From a checkpoint of a small transformer trained on Wikipedia.
Architecture: RMSNorm before and after each block, learned positions, no biases in attention or MLP, tied embeddings, capped logits.
Each number is 50 + 12 x the weight over its row's rms, rounded and kept within 0 to 99. Layers, rows and columns count from 0. The size before them is the row's rms in percent of the matrix's.

# q: layer 6 attention query, 256x224, rms 0.074, rows 0-59, columns 0-55
# k: layer 6 attention key, 256x224, rms 0.0636, rows 0-59, columns 0-55
q0 133:66 66 44 69 42 49 59 83 54 70 43 45 46 63 47 53 35 51 77 53 45 62 42 56 39 55 54 42 27 52 66 50 57 69 43 40 38 57 82 29 48 44 70 54 49 73 59 51 37 59 36 50 54 47 47 27
k0 116:33 63 43 55 55 21 46 74 44 69 57 49 51 49 54 60 34 73 79 70 57 72 57 38 47 45 55 49 57 43 55 33 46 45 50 36 34 25 45 30 57 64 49 63 49 58 38 51 56 29 63 71 43 46 53 44
q1 128:54 53 51 49 54 51 57 62 53 43 28 30 63 69 58 39 30 49 48 52 59 48 57 51 48 56 83 64 54 37 47 58 49 66 56 50 44 53 50 51 45 45 56 52 44 56 28 50 32 47 60 49 57 51 29 59
k1 122:66 72 47 62 36 71 48 34 42 69 64 66 66 42 59 54 55 71 62 53 50 48 26 53 44 46 59 40 43 44 44 41 51 58 57 33 48 36 59 57 68 55 46 54 52 63 55 42 70 43 58 50 42 30 39 50
q2 107:62 56 31 54 48 58 67 44 35 64 63 59 54 48 36 48 41 49 73 45 25 54 41 53 41 37 57 57 28 69 58 65 46 46 35 42 64 62 50 74 55 38 57 36 44 39 53 57 58 31 25 54 47 51 52 51
k2 117:38 31 32 29 55 38 23 44 51 28 55 51 49 55 40 55 51 33 72 37 70 52 77 56 51 36 50 40 44 45 44 27 60 31 22 54 57 68 55 45 49 48 46 56 36 59 53 43 38 47 68 59 58 52 46 59
q3 134:32 54 66 57 76 48 48 19 82 46 58 43 51 46 56 53 43 53 35 41 40 42 40 32 72 47 41 49 62 48 47 58 56 57 64 56 62 59 43 67 64 42 51 53 53 41 53 58 45 61 70 54 43 31 50 47
k3 135:59 34 33 45 45 58 43 43 35 52 39 52 57 49 67 52 78 23 31 59 63 59 61 43 48 53 55 58 38 42 46 52 62 46 35 42 55 59 33 60 40 33 45 42 45 35 63 65 51 49 52 46 45 35 39 56
q4 108:72 59 54 76 38 35 65 44 55 57 53 69 26 40 45 66 42 42 43 54 47 46 35 56 57 54 50 32 34 66 65 54 44 51 47 41 50 66 69 55 63 36 45 37 47 44 88 62 53 57 45 59 58 58 36 34
k4 115:69 29 38 31 52 66 30 60 29 30 59 48 53 63 42 48 41 45 44 44 60 49 74 33 27 48 34 62 48 58 53 46 50 35 36 40 59 54 42 46 34 78 71 58 50 75 26 39 56 37 60 40 49 50 51 36
q5 129:49 59 66 47 78 52 52 34 69 59 64 44 48 61 57 42 44 38 34 43 49 45 57 36 64 57 33 41 48 61 50 50 62 44 54 52 67 40 57 50 51 63 42 43 75 37 38 61 66 46 51 80 44 39 63 39
k5 134:38 41 47 59 49 38 29 18 61 36 45 56 47 52 41 51 59 45 13 40 61 34 37 43 44 62 68 61 52 33 57 54 48 33 25 54 68 43 30 62 34 31 32 52 34 52 66 50 51 48 57 40 59 36 41 52
q6 114:50 50 52 42 53 51 67 31 47 55 46 64 49 63 50 56 41 40 59 47 57 39 55 40 30 26 36 48 55 57 61 64 53 28 53 53 43 48 55 68 58 38 46 46 30 62 33 44 49 39 31 61 57 53 45 59
k6 113:59 30 47 48 53 68 51 43 50 36 39 52 53 56 44 37 66 40 69 60 63 23 61 48 50 44 69 32 45 56 58 53 32 50 45 55 51 61 39 59 46 44 60 42 48 59 63 49 46 59 47 56 60 68 47 44
q7 107:41 48 41 52 41 49 51 65 65 55 43 40 68 54 47 75 57 57 85 43 50 49 28 47 72 50 31 38 65 48 41 59 47 41 46 32 42 30 40 37 72 41 40 54 69 58 62 31 43 51 44 48 46 60 65 38
k7 103:75 59 40 46 62 81 53 61 57 44 31 45 28 60 56 42 46 41 81 54 61 61 51 51 47 61 48 67 53 63 47 60 39 62 50 49 47 70 34 35 50 33 55 53 66 55 61 65 70 67 36 46 36 54 34 56
q8 132:38 50 24 53 51 53 66 43 30 51 65 54 42 49 41 52 31 49 63 52 34 31 33 42 36 35 42 49 42 55 53 53 50 59 52 31 61 55 56 53 70 37 65 52 31 61 55 37 48 49 46 48 48 51 34 35
k8 122:58 31 43 52 47 68 54 63 35 36 42 51 56 52 63 36 58 55 84 54 60 39 51 60 60 59 58 42 53 65 56 29 42 41 41 58 37 60 59 47 51 37 48 32 54 60 44 46 43 48 38 41 50 58 45 49
q9 112:20 32 43 40 27 52 55 59 36 45 50 44 53 54 36 72 52 62 38 41 69 31 36 39 45 53 49 49 74 52 52 47 58 39 56 43 50 39 47 17 70 48 52 40 42 65 41 41 76 55 56 58 53 44 35 32
k9 121:47 55 66 44 55 48 62 71 46 41 42 63 44 37 48 36 58 53 78 56 43 65 36 42 56 66 41 39 54 65 44 62 36 56 61 55 43 44 44 38 44 37 68 48 59 51 54 64 33 58 38 29 49 54 66 22
q10 132:66 51 79 37 95 48 43 32 64 50 57 65 42 55 44 55 50 56 36 49 52 52 64 50 45 64 30 55 58 52 52 57 46 63 30 60 74 56 35 70 29 70 47 40 40 27 50 67 46 45 58 59 57 44 54 80
k10 115:61 38 63 68 41 47 42 35 52 45 58 43 46 45 37 55 63 34 11 52 51 47 54 54 40 33 50 51 48 40 63 60 63 47 52 50 69 59 45 69 42 60 41 50 42 53 41 53 36 35 53 53 58 57 55 56
q11 116:59 52 33 60 19 42 63 76 42 65 57 64 54 53 42 42 52 32 84 57 49 43 47 53 53 45 65 42 17 61 73 37 32 47 40 38 25 67 66 52 38 36 48 45 47 66 71 54 33 44 28 32 59 50 46 36
k11 111:09 61 40 41 59 35 47 58 59 58 50 56 36 64 48 53 22 69 77 44 55 59 65 48 43 40 54 55 52 41 50 39 39 37 40 44 39 37 59 36 49 55 42 58 39 74 43 43 59 42 60 62 49 51 55 42
q12 121:57 42 54 73 63 42 72 46 66 53 40 50 55 59 66 58 35 38 50 61 58 62 43 58 43 35 64 64 63 46 42 58 45 67 69 58 54 32 56 51 59 48 66 60 46 53 55 38 40 50 57 58 59 51 46 79
k12 108:79 43 43 57 43 68 47 49 42 41 50 54 52 53 52 48 52 48 53 37 57 56 54 57 57 48 42 41 47 49 55 64 55 60 46 48 45 64 45 59 35 61 52 40 65 45 57 59 47 49 46 46 50 59 49 41
q13 121:51 35 72 58 59 62 38 58 66 44 52 66 48 66 49 61 53 42 54 43 62 69 52 40 43 47 26 46 61 40 35 59 54 50 55 65 32 39 39 45 38 54 60 36 69 38 39 55 40 40 50 54 56 55 42 57
k13 114:83 55 40 49 36 66 49 58 71 67 36 36 39 60 52 41 56 32 39 53 64 58 58 48 63 41 66 48 39 51 57 73 47 62 63 21 38 65 36 55 50 46 55 53 74 24 59 49 49 63 57 49 44 55 61 43
q14 123:47 49 55 58 49 45 43 53 45 58 26 55 55 48 54 51 66 45 62 55 66 52 43 61 50 44 51 65 46 47 44 70 36 30 50 59 46 59 39 47 50 49 27 60 56 32 72 70 44 48 49 52 54 59 65 51
k14 129:41 46 46 38 62 36 40 46 71 55 75 44 69 65 58 58 50 42 56 47 37 64 61 57 38 49 41 59 55 39 53 50 63 53 42 51 62 61 44 68 48 77 52 52 50 44 35 44 65 48 56 53 47 50 54 56
q15 135:61 48 44 50 42 45 73 53 58 30 53 44 53 55 66 46 33 57 38 42 67 67 52 46 63 50 61 39 63 42 46 55 68 66 67 56 38 35 63 44 52 55 60 60 27 46 37 32 36 54 65 52 47 67 38 41
k15 118:85 44 52 55 42 88 48 58 46 45 51 49 57 49 56 39 53 44 49 64 48 43 54 50 56 50 58 49 54 62 53 49 43 58 51 45 49 58 46 52 58 61 51 47 58 58 54 53 54 53 38 52 48 39 47 26
q16 117:57 55 44 70 46 54 60 48 39 46 48 68 59 71 52 49 42 50 73 64 47 58 55 46 46 41 45 28 32 51 41 38 27 34 49 39 49 49 77 51 77 25 76 29 41 61 59 48 54 53 35 56 54 43 29 30
k16 115:20 41 34 31 49 50 47 55 46 47 64 49 62 56 41 27 32 61 84 57 50 50 60 46 45 38 57 51 44 50 62 35 54 27 40 50 22 47 50 46 33 38 35 68 31 40 48 19 50 38 67 59 54 65 50 43
q17 107:51 45 57 35 62 54 58 37 45 57 42 41 77 51 46 44 35 60 46 57 53 51 55 50 47 49 51 57 74 35 54 28 68 43 42 60 69 23 54 29 39 58 48 64 49 39 27 37 74 38 67 61 52 45 52 59
k17 119:52 69 70 57 52 55 49 32 51 44 43 54 59 34 46 37 61 48 42 61 28 32 22 49 51 81 63 32 66 51 52 61 55 59 52 55 52 31 34 62 52 42 40 48 45 33 72 57 28 58 58 51 63 54 51 56
q18 127:52 37 78 36 82 48 53 22 62 46 54 47 55 47 57 53 63 40 34 47 51 46 50 54 47 47 49 69 56 55 55 63 56 64 48 60 75 67 44 79 57 50 62 52 28 62 52 60 41 63 56 50 51 43 58 85
k18 128:62 41 58 66 55 45 30 29 39 34 48 62 54 14 44 53 59 50 22 40 63 38 60 53 35 39 39 54 33 39 54 50 59 36 57 57 66 73 50 70 40 55 50 30 50 58 40 50 59 46 47 48 51 50 31 65
q19 133:23 46 79 56 44 41 31 62 60 50 54 47 59 55 40 48 59 40 50 58 49 53 54 50 63 55 33 50 53 34 34 56 49 33 56 66 50 34 29 60 44 54 45 37 78 54 50 58 62 38 54 46 54 54 59 39
k19 139:55 57 48 42 30 39 52 51 60 63 29 24 42 51 61 62 48 45 24 48 49 60 51 51 48 52 51 49 56 66 42 62 52 62 53 38 59 51 43 47 45 47 49 50 67 24 65 50 52 67 59 67 50 35 44 35
q20 124:52 54 45 47 35 56 73 58 50 54 52 41 45 40 58 58 48 59 46 53 50 69 34 53 55 45 51 47 87 48 55 52 63 58 68 63 40 33 49 60 51 45 59 71 33 43 44 26 32 47 50 56 48 51 54 55
k20 105:94 44 54 54 59 80 65 57 51 39 44 46 48 49 55 44 49 31 59 50 61 61 61 52 60 44 53 60 45 58 46 58 38 65 55 47 58 72 55 47 49 49 65 44 62 40 55 63 52 60 41 39 44 40 56 43
q21 132:35 54 64 47 43 28 41 41 40 55 56 59 36 45 71 51 71 42 19 44 39 24 63 34 38 32 62 49 48 49 73 45 48 42 59 71 39 56 54 61 39 64 43 55 45 53 41 74 50 43 50 68 54 48 49 42
k21 114:52 37 61 54 53 40 37 28 38 40 62 56 53 59 45 50 65 49 23 38 50 45 55 45 46 55 54 40 52 59 57 41 62 50 50 54 65 42 51 66 48 63 60 43 49 59 50 54 45 56 67 37 54 36 66 45
q22 122:54 51 23 49 58 68 49 34 35 62 42 45 70 76 34 51 33 50 99 52 71 44 56 41 61 61 61 48 35 61 47 48 42 47 40 39 48 49 37 59 68 35 49 51 63 50 49 34 60 36 61 54 44 64 55 45
k22 130:55 63 43 44 39 65 49 70 49 42 41 34 49 55 48 41 51 44 97 68 45 53 44 60 49 58 54 47 49 47 51 64 49 38 36 41 30 59 53 53 46 17 64 61 54 52 54 47 67 61 43 55 60 64 29 55
q23 125:44 33 70 46 68 55 44 42 50 65 48 75 36 61 49 58 60 46 30 53 58 51 54 42 43 66 24 65 56 53 41 68 52 39 50 55 57 33 24 43 51 63 54 28 66 34 50 49 52 39 52 58 44 55 58 66
k23 109:74 39 60 55 50 47 51 46 63 36 39 43 50 40 43 61 69 26 31 46 53 41 49 51 66 42 46 48 59 50 48 58 50 48 53 41 63 73 42 70 51 42 42 51 68 31 54 57 36 70 50 50 65 56 57 40
q24 129:54 39 24 50 49 68 54 76 51 33 50 61 55 57 45 64 34 48 85 55 49 66 46 53 66 61 53 55 50 65 52 59 45 64 55 34 46 51 48 32 56 26 59 57 57 57 63 22 50 63 55 38 45 48 44 38
k24 110:63 66 45 54 38 80 69 76 43 44 49 36 55 45 37 41 33 40 91 51 57 56 52 47 70 41 44 53 46 41 40 54 30 39 44 44 31 54 54 40 53 39 59 56 51 52 53 49 47 55 27 46 46 55 48 38
q25 125:81 73 38 47 39 53 46 55 51 67 50 48 56 51 46 37 55 49 77 46 44 59 65 68 66 68 67 58 41 56 52 39 45 53 53 56 33 47 72 33 39 52 63 59 74 38 42 45 30 49 41 56 58 54 49 52
k25 137:49 61 60 51 56 50 49 64 62 48 56 49 26 76 48 47 26 57 70 55 54 56 35 40 35 57 62 45 43 35 63 59 57 40 53 32 50 24 39 37 53 56 43 76 50 61 49 58 68 52 60 52 51 57 52 54
q26 118:53 62 54 47 65 44 38 54 53 63 55 63 45 54 43 56 52 46 83 51 35 51 67 37 27 35 52 38 25 55 52 43 46 46 33 37 46 72 62 50 46 53 42 53 57 52 32 44 47 43 32 36 52 53 51 56
k26 104:17 57 51 60 60 16 50 49 49 56 42 51 47 59 47 52 35 61 66 48 64 55 43 51 48 46 48 41 49 48 65 52 45 27 54 47 41 19 47 39 36 45 42 50 41 62 55 46 46 47 67 69 52 56 56 74
q27 123:57 43 25 46 70 60 69 51 27 61 50 55 63 54 43 52 35 45 42 57 49 35 64 38 51 42 36 56 46 54 52 53 60 45 54 54 54 44 48 43 62 38 60 67 31 43 43 35 42 51 52 58 49 50 59 68
k27 107:72 40 48 48 36 80 47 38 63 46 45 50 60 40 49 53 60 42 61 49 49 42 46 55 64 57 55 45 61 63 52 57 42 52 35 57 49 65 52 70 48 53 51 36 57 42 69 53 44 57 45 42 59 55 32 47
q28 105:59 59 65 42 60 41 39 40 65 51 64 56 35 56 53 31 45 37 42 47 24 49 77 47 36 43 67 54 36 51 61 56 54 55 31 66 71 59 44 56 43 62 73 49 69 54 26 68 37 47 42 45 38 58 41 44
k28 101:29 49 44 44 46 25 52 43 41 52 43 55 47 63 52 46 50 58 24 52 57 42 32 47 49 50 51 33 39 68 61 40 45 33 59 39 54 40 66 45 51 48 49 43 37 44 44 54 40 45 63 64 62 50 60 70
q29 127:48 48 34 37 36 58 56 71 56 47 69 42 52 38 49 45 41 70 65 52 34 41 46 56 53 74 46 32 60 42 70 29 58 66 52 54 56 52 48 53 64 48 54 48 71 41 52 32 37 63 49 41 61 39 20 44
k29 140:43 65 52 37 37 46 74 67 51 69 42 38 22 50 72 54 49 65 63 69 62 68 46 40 59 48 51 54 52 56 40 52 66 47 55 37 42 36 59 36 46 30 49 45 36 45 54 60 52 51 39 65 27 14 63 45
q30 117:46 38 58 57 60 38 69 35 75 26 72 64 39 35 54 58 38 54 38 62 63 49 34 43 44 40 54 54 41 54 36 67 59 60 64 26 31 48 56 71 48 47 52 32 33 52 66 39 75 45 59 59 43 82 61 58
k30 105:85 40 53 55 32 77 34 60 36 35 32 37 48 50 52 39 57 27 36 53 51 48 55 60 59 56 56 44 60 55 46 49 44 52 53 53 44 69 53 54 52 60 55 39 69 50 42 46 56 51 22 44 50 53 62 38
q31 130:53 45 52 25 43 52 45 27 47 36 68 68 24 55 58 50 43 64 41 43 31 42 55 42 42 64 72 24 36 47 65 45 49 53 44 42 52 53 52 51 51 41 61 30 47 41 40 48 51 61 54 34 54 62 22 40
k31 133:38 46 58 50 33 58 56 47 48 53 35 71 41 65 53 39 50 50 49 62 48 28 36 48 44 44 51 47 45 51 49 45 37 40 62 50 44 46 53 54 32 28 56 53 39 61 45 51 32 37 52 52 38 46 58 64
q32 118:42 23 48 47 25 45 59 88 42 58 50 35 28 40 41 39 54 55 24 49 35 76 42 37 54 54 32 42 82 39 42 58 54 47 44 64 61 25 30 35 54 70 54 46 52 58 57 42 38 66 70 49 49 59 42 54
k32 106:76 52 64 54 42 67 65 60 53 56 48 43 41 51 61 53 54 47 40 57 61 51 41 58 60 45 48 52 60 83 49 55 44 77 70 38 59 60 55 60 46 62 68 56 67 41 59 73 46 62 43 41 53 43 66 34
q33 128:53 78 65 46 50 50 46 54 40 52 54 49 61 45 44 67 57 46 75 31 41 51 47 66 63 55 25 47 38 58 43 52 40 30 40 35 56 64 66 41 69 60 44 52 68 43 65 60 70 50 48 64 61 46 44 27
k33 113:10 45 56 53 65 35 56 64 50 39 55 42 45 65 28 53 27 56 62 61 42 59 46 43 36 54 56 56 51 39 65 58 49 40 48 55 48 38 35 41 29 34 39 57 42 64 38 43 64 38 48 48 49 60 56 48
q34 108:55 48 48 45 24 48 62 85 53 51 49 55 52 34 55 61 60 46 42 62 68 42 45 58 53 45 44 31 66 41 47 58 40 43 74 39 24 41 53 47 47 44 45 41 36 44 63 46 51 52 56 28 58 57 39 47
k34 109:82 48 55 42 54 89 59 61 59 49 53 44 52 56 53 37 41 48 44 38 56 63 65 47 57 49 55 57 50 56 42 54 47 58 64 51 49 67 54 45 57 63 52 59 53 37 53 39 70 61 43 53 44 34 61 24
q35 128:27 51 33 45 18 53 38 38 38 40 61 45 60 40 47 43 62 58 56 48 46 32 59 54 63 53 67 48 49 67 57 40 62 32 47 59 59 62 56 46 39 36 45 39 28 55 60 43 56 50 57 32 55 36 48 43
k35 115:00 49 53 40 41 32 41 44 47 61 50 53 73 51 55 51 37 62 49 49 27 59 52 49 57 36 43 47 45 44 48 41 57 43 32 71 50 36 48 52 59 38 40 52 31 56 51 57 48 58 57 41 37 44 35 49
q36 105:65 57 47 54 58 51 57 22 66 66 63 74 45 64 54 54 40 57 63 69 30 55 65 46 33 54 67 61 34 58 60 59 54 54 40 55 43 56 45 86 33 36 58 55 62 32 44 41 42 39 47 60 52 68 43 68
k36 111:76 46 43 43 48 67 36 57 50 61 31 43 44 56 55 47 43 26 45 56 74 40 59 55 57 46 42 36 39 56 45 49 52 39 43 32 36 58 45 62 46 27 60 41 46 41 50 52 34 42 42 54 65 55 55 53
q37 113:48 51 70 38 49 50 25 54 51 31 54 41 77 42 72 35 65 68 32 42 53 50 54 69 47 58 52 61 69 36 45 35 55 51 51 70 57 31 58 54 48 65 59 54 38 61 28 42 53 62 67 39 53 47 55 81
k37 110:56 56 53 48 49 49 65 34 62 50 46 48 47 36 60 50 39 58 08 51 35 55 52 66 52 51 44 44 38 53 30 67 65 76 82 61 61 69 56 38 57 47 52 49 47 34 57 53 58 46 59 59 30 43 52 51
q38 117:52 39 60 41 26 54 64 66 48 41 47 56 61 40 70 55 43 39 43 59 58 50 56 49 62 36 57 39 59 44 63 22 42 54 60 35 22 33 55 36 58 48 57 47 37 70 48 47 25 50 46 48 59 42 56 61
k38 119:60 61 61 58 46 91 51 59 53 54 51 53 71 41 54 30 40 52 53 44 41 54 59 44 42 49 47 49 57 50 40 66 28 59 51 62 42 62 56 42 54 59 56 59 46 59 55 48 63 65 38 44 39 39 37 29
q39 108:51 57 49 55 64 30 43 45 58 48 55 75 49 53 45 54 42 45 48 56 49 63 53 53 33 40 61 49 43 55 47 62 43 42 57 40 27 62 53 88 37 35 61 53 53 30 54 48 28 41 53 50 57 66 50 57
k39 104:94 40 46 47 37 74 44 26 45 52 49 44 58 52 60 66 36 27 35 49 60 36 75 47 59 48 60 46 30 50 34 49 47 52 48 35 47 60 52 58 46 49 63 49 64 40 56 55 52 42 52 67 56 47 66 41
q40 097:41 39 68 37 68 59 30 20 57 41 50 53 57 55 45 39 37 55 18 43 36 59 73 32 47 57 54 55 55 47 56 47 46 46 36 52 59 63 42 51 39 63 53 49 56 40 27 40 55 42 58 62 48 36 40 59
k40 102:15 54 65 45 41 22 37 35 56 52 56 54 54 35 37 42 56 53 19 52 42 45 23 57 49 59 51 47 57 49 38 36 53 33 58 59 57 22 50 59 51 30 45 44 30 49 58 60 23 48 62 63 50 72 48 64
q41 130:54 63 09 50 44 57 53 56 40 58 58 52 59 70 52 40 49 57 71 55 61 31 49 34 33 38 60 48 25 53 50 54 35 50 47 32 39 56 73 60 48 38 54 51 31 75 46 49 62 39 49 50 67 49 21 42
k41 127:32 54 33 58 49 43 52 49 45 43 41 57 54 72 42 33 45 67 85 61 56 55 46 63 41 47 61 35 37 55 60 28 44 35 54 60 36 57 65 41 49 32 56 59 47 61 42 42 56 43 44 62 50 47 57 48
q42 116:61 54 61 70 67 39 58 53 53 48 40 52 28 56 58 57 46 32 41 77 77 63 47 48 44 63 45 47 51 51 33 53 77 57 56 48 44 25 45 38 52 62 52 58 52 52 47 33 62 41 57 77 42 73 59 51
k42 106:99 40 65 46 57 79 44 59 50 42 53 38 48 37 45 55 45 53 52 39 49 46 54 52 51 60 53 51 68 55 47 53 49 60 56 45 53 63 52 56 47 64 62 51 75 33 44 49 46 49 29 46 57 69 48 35
q43 115:59 76 51 47 41 52 48 40 39 64 57 64 66 43 36 66 43 52 67 34 49 33 55 45 32 54 49 41 43 57 64 45 44 26 38 39 49 57 67 48 53 30 52 50 55 44 46 56 60 55 29 64 58 58 49 27
k43 116:10 51 50 43 76 31 43 39 48 51 43 60 43 78 33 48 28 45 72 61 58 50 50 33 45 41 61 48 41 49 54 41 37 31 26 50 50 37 38 27 51 40 53 43 51 63 54 43 51 43 52 49 56 70 59 58
q44 114:63 73 61 63 58 43 44 33 38 60 37 54 46 56 44 63 63 34 66 65 57 59 52 45 57 51 39 65 39 67 30 58 59 53 37 27 56 45 48 42 45 48 58 65 47 59 58 44 50 34 42 50 53 72 83 47
k44 119:64 60 62 39 66 27 57 90 52 53 35 48 47 62 44 55 49 51 61 34 45 64 50 53 35 60 35 49 61 47 56 55 61 47 43 55 44 57 34 32 56 52 56 55 74 31 39 48 45 60 63 59 70 62 42 66
q45 107:54 47 41 43 39 34 71 66 57 62 61 58 37 59 32 70 51 53 62 61 49 55 39 46 59 43 32 41 45 66 31 71 48 45 50 34 35 50 43 59 60 45 52 56 62 33 76 51 50 48 46 37 39 57 64 40
k45 102:73 34 50 59 55 65 52 66 40 46 43 49 47 57 43 48 42 29 59 51 59 42 66 43 48 39 50 70 45 52 54 59 43 46 35 46 53 56 46 47 41 59 54 42 67 51 56 55 64 49 35 50 55 53 51 39
q46 119:59 42 39 20 34 63 51 63 34 63 54 59 63 45 17 48 36 42 48 49 40 44 61 43 50 48 56 53 56 62 45 40 59 41 47 70 59 56 40 41 44 42 49 51 52 39 39 42 38 60 48 23 36 49 55 49
k46 122:16 62 55 51 54 50 38 56 60 62 51 64 53 37 51 49 54 45 63 45 54 61 44 54 40 30 55 54 44 38 71 64 34 36 33 41 56 25 49 40 77 52 39 50 33 35 66 64 53 59 52 56 57 51 51 61
q47 131:37 34 63 24 34 44 69 67 37 32 59 56 44 48 34 67 48 44 43 42 42 49 63 32 51 44 54 35 54 65 57 43 55 38 53 36 29 51 41 56 55 60 40 33 46 29 45 46 73 42 45 50 37 64 66 42
k47 116:33 52 87 54 36 51 50 52 58 50 48 54 42 40 33 29 38 37 49 49 43 50 39 55 56 48 46 55 63 55 37 53 24 60 62 53 48 35 48 44 50 35 61 47 61 64 49 59 53 64 32 33 58 52 53 29
q48 105:31 44 44 53 34 34 62 55 35 43 64 69 31 43 40 65 66 51 49 46 56 40 32 42 61 59 37 42 58 56 42 62 48 43 65 27 43 40 35 40 62 35 62 41 62 37 68 40 59 53 62 32 55 66 55 33
k48 104:83 36 60 41 51 72 55 59 42 41 45 41 47 52 47 53 61 22 49 44 53 42 59 52 65 44 49 59 58 59 34 59 42 51 44 53 51 69 48 56 41 47 55 58 69 28 62 48 55 60 39 53 39 54 61 39
q49 121:36 51 68 48 59 65 42 46 53 41 53 61 41 52 47 67 64 56 40 45 68 47 52 35 55 53 36 51 58 54 42 57 67 47 51 51 61 29 36 28 51 62 30 49 48 39 43 39 58 49 69 54 35 56 62 64
k49 119:89 38 58 53 74 60 46 58 53 48 35 57 43 50 49 34 70 31 47 54 65 44 53 63 64 66 59 65 64 58 49 67 53 58 56 64 58 68 41 49 31 53 66 33 69 41 52 56 61 71 28 42 56 52 42 51
q50 121:33 38 56 47 66 71 48 49 55 55 56 42 85 50 54 64 72 48 43 51 58 41 27 46 39 42 19 50 86 40 33 62 45 42 65 43 67 45 43 63 63 62 52 51 48 67 57 48 49 50 54 53 65 43 50 70
k50 107:80 47 41 45 53 69 56 53 64 29 29 35 37 38 65 36 61 47 49 44 64 50 61 57 54 62 47 57 28 55 52 58 57 72 57 63 49 83 55 50 49 16 61 45 52 29 63 56 60 62 38 52 44 46 49 42
q51 121:57 58 45 72 45 44 65 49 56 56 24 40 60 56 60 44 45 49 52 58 79 53 53 62 43 53 49 56 54 50 52 67 49 67 64 45 26 41 74 63 43 49 51 73 49 69 60 45 45 43 65 61 49 63 45 54
k51 105:73 40 43 58 57 66 48 54 39 49 60 44 37 70 50 46 55 50 56 54 42 57 35 41 42 53 63 37 44 45 46 34 56 47 52 51 40 51 43 53 55 54 65 50 71 54 41 57 53 50 39 54 61 49 46 32
q52 117:58 46 86 62 52 52 45 43 62 43 55 49 35 49 50 51 58 29 39 25 37 51 49 42 62 65 35 42 46 58 30 62 60 46 44 50 58 58 51 07 57 55 56 30 72 41 39 70 58 54 58 58 42 34 48 29
k52 120:36 49 57 54 52 26 50 57 57 36 44 61 47 53 42 52 32 52 21 51 49 72 31 36 37 40 64 44 65 40 69 79 27 47 53 37 64 35 34 57 41 60 23 62 40 51 54 42 41 45 61 46 48 53 50 43
q53 135:44 58 60 50 73 70 33 39 74 24 56 30 62 58 55 54 38 54 63 45 51 65 55 43 55 61 30 55 47 54 23 54 62 53 46 48 62 54 51 52 62 51 45 54 61 49 44 44 80 55 55 66 43 42 35 28
k53 142:43 43 30 62 41 62 55 46 57 49 47 30 51 53 57 36 54 49 53 65 50 54 37 47 53 49 72 49 51 37 47 53 58 35 51 41 57 43 43 49 51 17 34 58 52 40 61 43 49 39 39 39 39 43 37 48
q54 111:53 63 55 31 35 58 51 60 36 50 53 43 67 55 25 33 63 40 69 57 64 37 74 47 53 54 46 45 33 77 58 38 30 23 38 36 39 61 45 67 45 50 43 33 60 46 47 47 74 31 38 66 54 36 59 39
k54 103:04 64 54 49 49 28 58 45 57 58 48 45 50 47 41 50 34 59 52 55 34 54 41 45 55 62 52 53 53 54 46 44 66 43 49 51 48 30 51 41 47 38 51 62 50 50 37 45 51 52 45 39 65 61 42 48
q55 120:63 61 67 54 49 36 54 56 61 69 51 63 27 46 49 50 36 43 34 46 47 65 44 49 49 52 54 58 22 64 60 53 54 59 62 35 34 62 66 43 23 64 45 43 59 38 44 72 40 46 41 51 51 30 65 45
k55 116:43 41 58 51 65 20 28 54 50 60 76 69 59 50 43 75 58 50 29 41 60 33 52 44 43 37 46 46 55 28 39 35 37 41 30 43 55 30 44 33 54 87 31 58 33 60 53 52 50 35 68 63 53 56 67 54
q56 131:33 46 39 45 51 53 47 55 44 31 54 30 70 44 44 28 43 48 35 52 63 36 35 56 68 57 54 63 60 48 47 41 41 59 58 47 62 38 31 57 46 44 46 43 51 48 50 36 65 44 56 50 62 39 32 49
k56 137:38 69 50 27 27 62 56 28 45 44 51 36 56 36 55 67 66 63 43 35 38 53 31 52 52 60 44 48 58 46 39 54 64 48 49 55 62 56 51 46 63 35 52 55 44 41 53 57 54 61 43 29 42 23 39 37
q57 132:42 58 50 58 54 56 30 48 47 52 35 58 49 62 49 73 69 44 77 44 54 45 59 46 41 57 46 59 44 65 45 65 48 32 42 58 41 56 38 37 45 45 45 52 76 43 59 51 58 48 52 53 50 38 60 34
k57 134:47 49 65 45 65 25 63 58 60 60 54 42 45 63 47 53 44 39 59 59 61 64 53 44 62 40 45 55 49 43 52 68 52 42 45 47 41 49 35 43 54 43 52 46 65 31 58 52 44 56 53 56 58 57 56 57
q58 125:69 46 71 39 53 72 49 50 57 57 53 40 64 48 47 45 64 48 24 40 45 67 74 64 68 62 39 61 55 54 58 36 58 47 48 77 69 37 53 39 42 73 45 66 55 51 51 64 40 49 55 46 41 43 56 64
k58 121:22 60 62 50 64 17 45 44 65 54 61 53 43 40 38 58 44 58 04 52 51 37 45 48 33 54 46 54 53 43 58 56 54 46 49 56 58 31 31 55 50 47 45 63 35 42 53 54 49 47 63 61 56 50 48 50
q59 126:58 39 57 49 59 55 52 32 50 33 49 61 28 52 46 30 45 49 44 43 47 39 66 52 49 64 79 46 31 62 60 53 49 69 30 50 61 61 38 53 43 43 43 30 42 31 56 57 26 47 58 37 48 55 40 48
k59 130:43 53 51 50 35 46 48 32 35 67 68 69 61 48 52 61 51 55 32 53 39 46 38 56 56 33 54 52 48 54 50 49 39 37 56 64 75 54 62 75 40 51 40 60 31 71 36 54 60 43 56 46 54 33 41 66